config = dict(
    head_dim=128,
    d_mlp=704,
    vocab_size=8192,
    init_std_o=0.0245,
    decay_shape='linear',
)
Each number is 50 + 15 x the weight over its row's rms, rounded and kept within 0 to 99. Layers, rows and columns count from 0. The size before them is the row's rms in percent of the matrix's.

# o: layer 9 attention output (transposed), 256x256, rms 0.0687, rows 53-77, columns 64-127
# v: layer 9 attention value, 256x256, rms 0.0661, rows 54-77, columns 64-127
o53 065:45 48 40 69 56 57 63 70 62 47 61 62 37 51 54 45 35 49 60 59 39 54 60 51 74 45 37 32 43 64 26 36 27 56 50 53 76 61 81 56 82 59 44 44 70 47 45 50 53 45 56 71 51 58 58 28 45 65 77 43 52 53 99 52
v54 065:58 53 74 38 55 21 59 57 53 67 68 61 40 47 32 35 66 46 48 36 54 66 31 31 56 44 54 31 62 13 35 86 41 48 36 23 59 37 53 78 36 59 48 40 42 52 27 36 38 34 55 44 58 53 30 38 50 39 31 46 16 34 64 64
o54 061:64 41 50 19 40 74 63 65 46 83 24 37 58 46 83 27 79 63 58 70 38 34 70 28 30 67 56 44 53 67 60 51 41 64 47 24 64 47 45 44 23 58 58 37 41 44 66 41 49 53 62 30 38 64 75 77 78 61 67 26 45 81 51 90
v55 060:53 72 58 50 46 56 44 36 70 67 54 38 55 17 33 41 70 91 48 53 52 45 49 45 33 53 59 56 46 61 34 35 26 53 51 43 16 40 58 65 56 52 45 53 61 20 63 45 58 49 57 47 63 42 37 34 46 76 42 88 83 51 66 40
o55 053:40 34 59 49 59 34 54 38 37 43 53 33 40 61 43 55 42 49 53 48 68 26 64 49 60 53 37 34 48 72 61 69 31 79 43 46 53 68 31 24 39 64 55 49 28 51 63 42 56 40 39 59 64 65 46 54 54 21 61 50 43 59 49 68
v56 069:47 35 41 36 85 44 34 77 62 47 53 04 50 74 47 65 71 53 49 61 42 50 50 25 40 51 58 49 44 56 37 52 73 40 57 62 61 57 62 30 51 51 40 41 65 69 46 86 48 44 29 49 30 68 49 64 37 40 65 35 60 54 47 50
o56 062:53 42 34 25 62 73 49 41 10 73 61 46 63 53 36 62 59 35 34 32 71 58 45 64 57 31 63 76 44 42 54 52 41 39 22 54 46 48 29 55 55 60 30 54 62 49 37 20 54 53 36 42 25 42 37 67 60 65 28 56 63 18 45 42
v57 068:46 38 38 37 40 20 36 69 80 44 54 70 65 57 57 59 66 70 47 45 64 21 66 37 49 45 37 35 52 49 35 60 46 50 52 33 62 55 31 42 52 44 42 38 38 50 42 08 89 60 65 44 52 42 56 26 34 21 56 42 56 43 39 75
o57 063:41 47 53 28 31 31 68 25 57 59 47 38 59 75 05 61 48 52 27 79 45 53 55 63 33 23 82 42 68 55 55 40 50 60 53 51 54 36 76 70 40 46 30 58 50 42 42 44 46 37 57 55 54 42 30 70 34 63 32 53 40 36 48 64
v58 061:32 56 51 66 26 57 43 40 39 38 61 94 48 50 31 48 46 40 66 55 71 54 62 40 25 59 73 23 29 55 38 47 64 42 62 56 37 34 28 48 64 73 38 60 67 37 27 75 53 43 43 72 75 46 49 39 50 59 41 55 50 47 62 39
o58 056:47 45 54 73 51 33 43 47 69 41 39 34 50 14 33 54 39 47 53 71 33 25 70 66 55 43 67 54 70 47 69 44 62 68 35 42 47 36 47 40 16 72 67 85 37 33 79 67 64 18 62 62 36 52 59 43 29 27 29 51 42 67 70 59
v59 061:53 70 17 57 66 58 42 52 68 59 18 56 56 54 56 63 28 53 35 61 44 76 32 52 38 55 61 64 40 60 49 42 49 40 35 60 50 62 64 58 47 78 45 34 41 56 51 54 44 40 57 68 54 55 40 71 55 36 43 45 13 29 64 73
o59 056:67 45 70 59 66 62 34 33 13 42 60 41 48 55 63 57 47 34 76 55 41 47 44 38 53 50 28 44 46 20 47 34 54 38 60 69 58 36 03 65 74 55 34 57 28 76 42 97 51 45 40 34 45 47 20 49 78 65 44 64 66 55 24 43
v60 063:44 42 61 53 64 45 28 51 52 50 25 34 53 23 12 59 62 66 49 34 38 35 21 72 46 40 57 24 54 56 68 44 38 13 55 66 46 62 42 50 45 83 47 36 68 89 53 52 47 38 55 49 42 46 47 54 36 47 72 66 39 57 54 49
o60 056:43 50 54 77 71 50 60 47 43 48 70 70 49 58 43 78 47 17 69 80 29 39 59 62 69 26 54 32 51 71 45 21 46 70 48 47 41 27 30 55 42 50 44 60 38 25 27 69 87 62 38 49 35 58 49 45 72 51 56 48 45 46 36 44
v61 070:55 57 77 66 55 77 21 74 61 78 40 31 78 32 39 40 36 47 50 67 32 47 33 56 36 49 73 62 46 59 45 39 57 37 29 35 51 73 57 76 51 55 42 60 34 61 40 47 61 45 29 37 62 65 55 55 70 25 09 59 34 59 38 49
o61 071:42 01 77 15 32 41 31 49 51 52 47 37 58 83 57 43 64 66 26 60 51 30 58 54 84 44 59 44 36 52 28 76 34 56 87 64 57 38 16 35 57 41 27 61 28 39 37 65 35 73 67 55 47 60 49 55 36 85 61 62 57 39 48 65
v62 068:25 49 29 51 03 39 60 47 75 33 62 41 82 72 62 49 33 08 28 63 36 15 52 50 48 58 45 48 33 36 62 39 21 56 26 57 43 43 29 18 40 54 60 74 43 41 39 31 82 65 58 44 45 75 68 51 46 63 47 48 71 28 46 14
o62 063:47 69 37 59 74 79 44 25 60 77 27 51 18 43 28 75 36 37 55 48 66 63 59 59 42 30 60 65 45 61 05 67 65 79 40 59 34 49 63 50 62 51 59 57 82 29 73 46 31 24 52 51 50 15 47 28 27 60 47 67 20 51 44 50
v63 059:36 33 51 61 38 51 54 73 59 29 90 03 26 56 21 36 34 47 46 84 28 53 68 64 63 56 51 64 43 50 49 45 50 37 45 61 54 64 50 32 35 48 39 40 63 74 54 54 47 34 24 51 39 47 54 54 48 52 62 62 54 29 28 30
o63 057:56 39 44 21 36 36 50 41 27 50 52 53 67 53 41 72 22 36 36 47 62 47 49 43 78 36 52 62 46 74 41 60 63 55 39 72 68 31 74 40 58 58 36 53 68 11 27 57 76 69 48 74 41 64 75 53 55 82 55 18 48 52 72 66
v64 065:62 52 23 26 57 48 39 59 78 33 61 41 14 49 56 50 60 51 49 14 43 38 47 18 39 36 38 20 55 72 43 68 22 81 51 58 43 09 49 47 61 49 72 42 42 48 53 31 10 62 46 29 69 31 53 54 40 40 54 50 45 78 61 36
o64 062:59 75 69 40 84 63 56 56 28 27 71 74 53 64 26 19 66 45 65 53 54 55 34 67 57 63 79 37 40 49 40 49 54 48 46 42 69 45 89 52 70 62 65 55 49 45 82 48 48 46 62 39 51 60 68 47 88 56 54 47 44 16 43 72
v65 074:55 44 37 48 73 67 33 53 24 58 40 53 48 59 67 44 44 70 55 66 58 67 40 17 25 59 52 48 50 62 41 56 96 71 47 67 63 39 65 62 61 86 38 59 68 50 48 60 63 66 55 69 36 73 53 55 51 22 50 53 68 54 57 36
o65 070:52 19 54 35 61 44 59 53 76 58 65 28 43 31 48 53 49 57 63 41 60 37 47 52 74 45 24 40 60 55 51 59 22 38 05 44 49 48 35 36 59 49 56 42 60 50 46 65 64 14 70 65 35 42 43 49 68 53 59 74 73 55 47 30
v66 068:58 40 59 61 59 65 83 52 54 63 66 39 39 57 26 56 45 76 26 57 37 89 22 74 65 49 51 51 43 59 65 71 52 59 33 35 25 64 34 39 42 57 47 56 67 72 44 45 38 37 42 74 42 53 65 83 53 51 56 37 21 52 67 57
o66 064:77 38 67 24 61 48 27 56 16 36 38 46 70 31 85 52 61 56 71 31 65 43 39 20 52 48 29 55 41 54 25 54 45 39 55 40 42 59 36 67 64 47 43 69 37 40 34 57 67 81 33 45 66 80 47 57 43 57 69 55 56 54 29 29
v67 056:58 62 57 66 71 69 58 53 84 77 29 23 45 30 29 64 56 44 51 34 61 54 42 28 63 57 52 34 41 37 41 50 25 61 59 46 60 49 37 44 36 63 66 28 41 66 62 65 59 44 63 47 67 55 57 48 49 54 80 63 34 85 83 48
o67 053:75 31 41 22 70 52 46 50 27 63 37 69 45 30 27 64 37 35 45 63 25 45 41 71 55 45 78 64 73 63 42 39 60 35 27 30 56 21 27 60 50 33 58 45 42 66 75 44 72 52 39 64 32 40 48 33 78 23 48 45 44 62 35 58
v68 075:54 65 40 65 71 80 49 38 41 60 24 40 63 49 48 24 62 58 71 65 49 30 44 37 50 67 70 51 32 58 49 47 49 70 73 68 69 68 38 66 55 56 54 44 50 51 44 68 36 60 58 59 67 39 52 64 75 70 50 79 51 71 50 55
o68 071:57 29 41 40 58 56 23 71 66 30 78 50 36 39 73 55 43 65 68 57 63 39 69 58 66 93 29 46 47 53 64 46 36 34 32 45 48 62 47 51 67 46 49 72 28 77 44 34 56 09 47 62 38 73 19 17 40 30 64 29 52 65 59 64
v69 067:32 51 58 66 27 51 71 47 19 53 58 52 63 77 82 36 69 14 57 29 52 38 47 66 87 79 46 78 50 44 79 39 25 50 54 61 40 46 38 48 51 38 78 48 36 70 39 39 65 64 40 66 40 36 49 65 67 52 55 46 55 35 45 50
o69 062:55 83 37 70 60 51 66 58 90 22 32 58 73 25 45 70 66 33 64 53 30 87 44 60 31 65 59 44 50 20 40 49 54 45 47 33 38 59 90 64 51 73 45 64 78 57 53 41 35 60 44 55 47 45 61 11 40 66 66 54 34 66 53 23
v70 058:36 49 74 57 60 58 49 66 37 46 70 48 54 71 54 58 43 32 56 52 68 44 66 52 60 31 56 70 59 62 47 48 54 22 37 64 57 58 64 50 51 73 27 26 52 51 34 73 57 66 43 54 44 71 57 61 45 58 46 27 44 52 51 49
o70 054:61 40 47 10 20 50 57 46 53 56 61 76 70 50 55 42 55 54 40 51 43 46 39 44 39 57 49 42 57 84 50 67 51 59 75 46 39 75 42 36 45 48 43 69 68 59 23 52 62 69 62 08 28 49 43 39 60 54 57 10 60 63 11 62
v71 067:36 44 41 47 36 44 41 39 64 30 64 44 44 91 66 57 65 54 35 35 62 48 53 21 63 54 40 62 52 35 56 72 55 92 47 50 96 48 49 43 50 62 50 36 63 63 53 82 58 37 50 33 65 61 41 48 39 31 58 62 61 47 51 48
o71 064:30 44 44 15 63 59 52 31 38 54 56 39 27 28 46 47 33 55 62 52 57 41 56 39 48 41 48 81 58 65 61 41 58 53 13 51 27 50 36 42 73 39 43 87 60 25 58 34 62 18 47 39 33 40 45 49 55 47 65 60 52 56 40 57
v72 066:77 46 45 51 41 62 56 43 46 41 24 25 64 16 23 60 56 58 41 62 22 79 62 63 56 47 44 28 71 38 79 39 70 48 49 62 42 62 72 59 54 44 41 52 67 53 55 65 44 31 51 70 65 61 64 55 79 59 81 60 65 50 49 38
o72 060:68 42 30 82 66 43 42 28 47 53 84 70 46 46 75 43 30 53 62 48 55 52 46 36 51 55 40 45 42 29 31 41 49 40 60 51 40 79 30 48 49 53 75 43 27 79 46 61 54 65 57 53 47 61 48 25 46 22 52 60 55 59 49 45
v73 064:19 57 43 40 65 25 33 35 42 40 59 53 52 40 61 45 65 47 48 44 35 52 67 46 44 23 46 36 34 46 50 38 27 57 56 48 58 26 58 39 52 42 55 58 59 46 35 55 32 56 20 67 57 22 59 45 41 53 46 47 75 50 65 35
o73 058:59 64 56 73 24 64 72 36 46 65 37 65 51 54 13 40 52 51 33 44 67 27 48 69 33 55 68 58 43 46 91 61 71 66 17 58 38 66 68 33 69 74 47 40 44 53 64 44 66 57 51 43 43 38 37 34 49 80 37 53 39 55 57 73
v74 070:79 62 76 48 33 32 56 74 71 43 49 37 48 45 70 28 62 34 47 35 38 61 33 20 67 30 60 68 38 59 55 21 31 36 55 60 72 09 67 31 41 59 62 45 54 45 42 41 16 71 15 56 36 36 66 26 55 50 43 63 55 62 35 49
o74 071:77 65 64 36 69 43 51 33 41 76 42 55 42 51 42 25 48 64 26 51 68 68 50 75 17 75 63 42 57 27 46 51 79 60 63 48 51 45 79 29 34 23 67 38 60 62 61 62 69 33 60 31 48 34 57 61 62 50 50 67 64 38 65 52
v75 067:30 46 73 43 50 64 64 64 58 51 43 55 63 44 14 56 47 39 26 51 68 41 57 25 34 27 50 58 40 45 43 70 34 27 32 42 70 49 28 52 51 54 51 37 55 77 52 23 75 43 72 48 67 70 51 61 38 65 73 36 44 58 60 39
o75 062:35 53 34 37 51 74 28 44 46 35 33 42 27 47 39 60 86 27 54 61 41 72 43 56 51 27 70 47 26 68 43 52 59 55 54 39 40 54 24 42 35 49 41 64 55 29 41 46 68 36 38 42 59 56 64 54 49 43 50 74 39 53 29 47
v76 064:70 51 49 42 65 65 40 59 84 48 53 67 41 51 55 61 25 41 38 27 61 50 22 23 39 66 62 51 55 58 44 63 64 74 59 36 62 47 61 72 57 84 61 58 58 74 49 77 52 55 34 50 76 54 54 42 34 28 14 55 45 34 50 43
o76 058:43 35 58 25 42 32 18 43 29 33 43 38 89 44 54 57 68 47 49 73 43 70 52 50 50 42 65 51 48 35 42 46 45 45 10 56 61 41 04 46 42 53 51 83 59 44 51 39 66 42 44 67 43 47 65 73 28 46 70 42 47 27 36 50
v77 072:52 47 42 57 33 34 56 33 68 88 23 28 56 50 80 40 54 61 51 34 61 71 35 54 30 56 60 59 60 67 40 50 39 45 67 35 49 41 68 66 27 77 53 24 40 49 41 59 50 49 52 53 42 39 49 53 50 36 56 46 56 39 64 65
o77 067:50 47 75 35 34 81 60 50 46 61 64 52 51 51 25 40 74 57 70 69 39 38 62 40 27 46 54 38 68 43 61 26 50 68 32 55 44 71 68 62 71 53 57 47 35 68 56 47 53 60 39 64 23 38 43 37 68 48 47 40 39 84 46 98